config = dict(
    n_layer=10,
    d_model=320,
    n_head=5,
    n_kv_head=5,
    head_dim=64,
    d_mlp=832,
    vocab_size=8192,
    activation='swiglu',
    norm='rmsnorm',
    norm_place='pre',
    norm_eps=1e-05,
    positions='rope',
    rope_base=10000.0,
    rope_fraction=1.0,
    qk_norm=False,
    attn_scale=0.125,
    bias='none',
    tie_embeddings=False,
    parallel_block=False,
    init='uniform',
    init_std_qkv=0.0288,
    init_std_o=0.0357,
    init_std_up=0.0412,
    init_std_down=0.0412,
    optimizer='soap_variant',
    lr=0.00952,
    weight_decay=0.0,
    lr_head=0.0072,
    grad_clip=2.0,
    warmup_steps=200,
    schedule='wsd',
    decay_fraction=1.0,
    decay_shape='cos',
    final_lr_fraction=0.05,
    batch_tokens=[131072, 262144, 393216],
    seq_len=768,
    doc_mask=True,
    train_tokens=818200000,
    steps=3431,
    dataset='wikipedia_en',
)
Each number is 200 + 40 x the weight over the matrix's rms, rounded and kept within 0 to 999. Layers, rows and columns count from 0.

# gate: layer 5 MLP gate, 832x320, rms 0.0411, rows 749-755, columns 0-63
# up: layer 5 MLP up, 832x320, rms 0.0413, rows 749-755, columns 0-63
# down: layer 5 MLP down (transposed), 832x320, rms 0.0412, rows 749-755, columns 0-63
gate749,69,226,250,233,143,216,217,177,194,171,191,232,172,190,259,208,122,222,210,204,194,237,204,204,255,236,187,131,197,228,139,216,189,130,253,197,279,174,290,165,173,250,256,244,153,212,185,196,270,192,194,226,172,180,126,154,175,274,206,162,246,110,171,235
up749,243,210,206,191,122,233,235,224,106,234,177,185,252,227,236,194,196,280,201,173,144,168,197,219,128,235,145,161,179,141,167,228,153,256,184,225,161,265,177,216,159,209,232,218,184,188,174,225,218,158,223,220,176,214,218,176,192,212,239,244,203,202,143,164
down749,207,220,213,188,215,174,185,188,206,198,228,205,214,268,221,221,242,189,174,228,190,308,213,187,292,209,193,256,264,168,189,208,226,233,157,144,172,218,253,202,210,167,186,179,196,200,208,103,198,194,199,187,142,182,164,251,190,218,161,215,271,249,238,254
gate750,210,139,152,239,172,172,226,174,215,255,201,200,226,227,170,182,202,168,180,218,127,200,219,211,220,172,198,241,247,197,181,258,171,232,197,232,157,240,172,232,226,127,203,167,255,197,175,222,163,249,220,192,212,125,158,231,264,153,206,169,189,174,229,205
up750,207,236,157,179,195,193,157,255,182,235,210,180,185,246,145,198,138,228,219,180,137,181,228,253,143,213,178,160,149,205,161,197,266,209,185,184,177,148,206,243,215,269,228,239,183,169,211,233,211,161,216,270,161,256,189,145,198,247,181,181,250,186,237,232
down750,243,192,136,210,153,219,184,174,134,147,217,179,202,211,172,229,184,243,122,219,243,169,210,185,209,191,255,201,289,223,252,230,226,211,151,161,258,142,184,252,237,202,218,171,170,190,164,257,159,159,143,175,239,127,189,204,269,152,163,256,217,194,187,172
gate751,225,178,203,197,157,175,259,165,181,206,185,260,181,216,178,205,173,231,108,230,275,141,196,99,190,108,165,218,200,146,232,210,210,168,176,242,212,257,172,232,216,146,247,206,144,202,105,174,236,190,216,196,262,178,209,268,155,213,201,197,240,176,227,194
up751,217,232,243,166,211,188,250,189,196,168,192,225,246,120,131,195,181,224,186,137,235,244,151,168,195,241,156,177,236,161,188,194,146,141,148,187,202,118,191,172,162,149,223,130,247,273,161,182,257,227,199,238,154,163,123,241,193,209,195,196,153,151,276,122
down751,166,178,246,183,207,156,210,214,142,222,256,166,193,226,221,261,267,194,223,277,189,224,253,208,229,257,200,148,192,271,200,185,213,214,296,197,225,206,279,161,143,250,211,176,135,215,210,199,199,246,187,217,184,172,225,220,210,202,210,186,328,182,219,207
gate752,161,223,164,232,220,210,194,163,222,181,207,171,165,193,161,231,165,177,235,254,231,298,175,262,121,175,200,189,253,169,251,119,167,295,215,254,179,211,197,154,196,212,144,226,172,166,229,240,122,182,171,222,190,162,241,249,243,252,173,243,262,205,182,252
up752,250,193,196,197,202,169,222,160,231,246,261,243,200,189,266,249,240,164,140,181,187,246,196,151,207,226,186,122,230,229,192,250,205,285,169,234,255,142,169,90,175,202,293,248,134,232,148,186,192,165,161,207,205,224,187,193,273,144,203,178,222,218,206,252
down752,243,226,186,194,196,153,221,222,236,229,239,232,173,159,177,286,153,183,135,155,177,194,152,261,163,260,185,181,115,198,175,143,250,234,179,179,219,192,186,185,200,161,218,251,157,175,211,191,241,241,243,184,177,218,227,201,194,154,142,243,206,251,105,305
gate753,232,227,214,223,175,268,238,157,218,205,268,147,244,160,176,235,214,156,201,195,228,219,277,277,147,188,211,213,165,217,213,187,208,214,189,150,274,194,206,237,221,135,193,160,174,142,169,213,173,207,151,243,176,123,118,326,287,117,196,291,198,180,166,211
up753,154,194,212,202,188,226,158,246,321,193,216,216,252,258,183,206,151,195,259,203,247,159,232,188,254,191,169,211,180,120,182,236,110,258,174,149,167,233,164,223,244,266,167,183,183,196,160,148,171,115,197,230,191,213,200,228,200,222,159,242,205,196,193,142
down753,182,210,120,163,227,144,197,152,194,128,136,282,231,259,181,216,224,180,225,274,166,247,162,187,244,169,214,246,146,201,169,269,195,209,113,169,206,186,225,241,230,262,198,194,283,217,214,195,119,199,205,236,128,164,195,137,198,224,205,114,172,180,250,199
gate754,236,170,233,129,149,120,193,192,141,156,201,212,115,208,183,236,244,229,211,192,234,155,208,169,218,235,213,123,216,269,106,213,131,154,220,200,210,178,233,176,184,216,205,195,208,195,213,168,225,158,209,193,213,247,176,286,247,195,161,287,117,191,224,191
up754,181,248,196,233,148,165,206,164,148,252,213,212,220,256,193,220,212,259,197,227,163,242,163,115,173,240,88,296,240,213,192,204,189,126,176,120,223,283,253,233,280,250,270,257,230,207,173,223,173,169,192,219,226,127,197,190,206,207,140,205,142,165,225,160
down754,141,170,213,237,161,260,159,147,285,211,265,104,195,216,171,221,196,253,231,310,240,179,283,230,226,169,223,220,190,228,232,203,299,205,272,148,191,227,257,192,203,190,194,259,215,157,217,168,176,144,97,244,228,215,157,197,205,156,179,221,172,232,239,213
gate755,201,189,174,185,213,185,246,196,207,167,62,196,193,135,223,167,184,243,164,189,260,215,196,182,228,199,264,210,259,178,181,150,185,143,184,287,169,255,211,228,211,178,152,271,164,188,222,189,211,176,222,171,189,163,150,195,217,207,147,174,176,213,189,170
up755,199,219,147,233,167,170,253,259,211,183,115,254,210,150,195,200,165,175,225,177,204,210,187,161,177,215,243,178,188,148,215,217,222,182,211,237,228,155,220,163,195,182,175,129,197,202,193,237,140,236,182,211,135,247,227,212,226,93,144,188,180,193,145,244
down755,248,153,157,244,207,177,245,197,146,179,142,158,199,137,222,152,186,200,191,164,161,246,184,192,204,226,259,173,187,238,218,171,196,245,241,253,235,190,237,285,184,227,231,243,193,133,235,163,184,134,217,155,247,241,171,212,254,238,222,264,137,194,194,187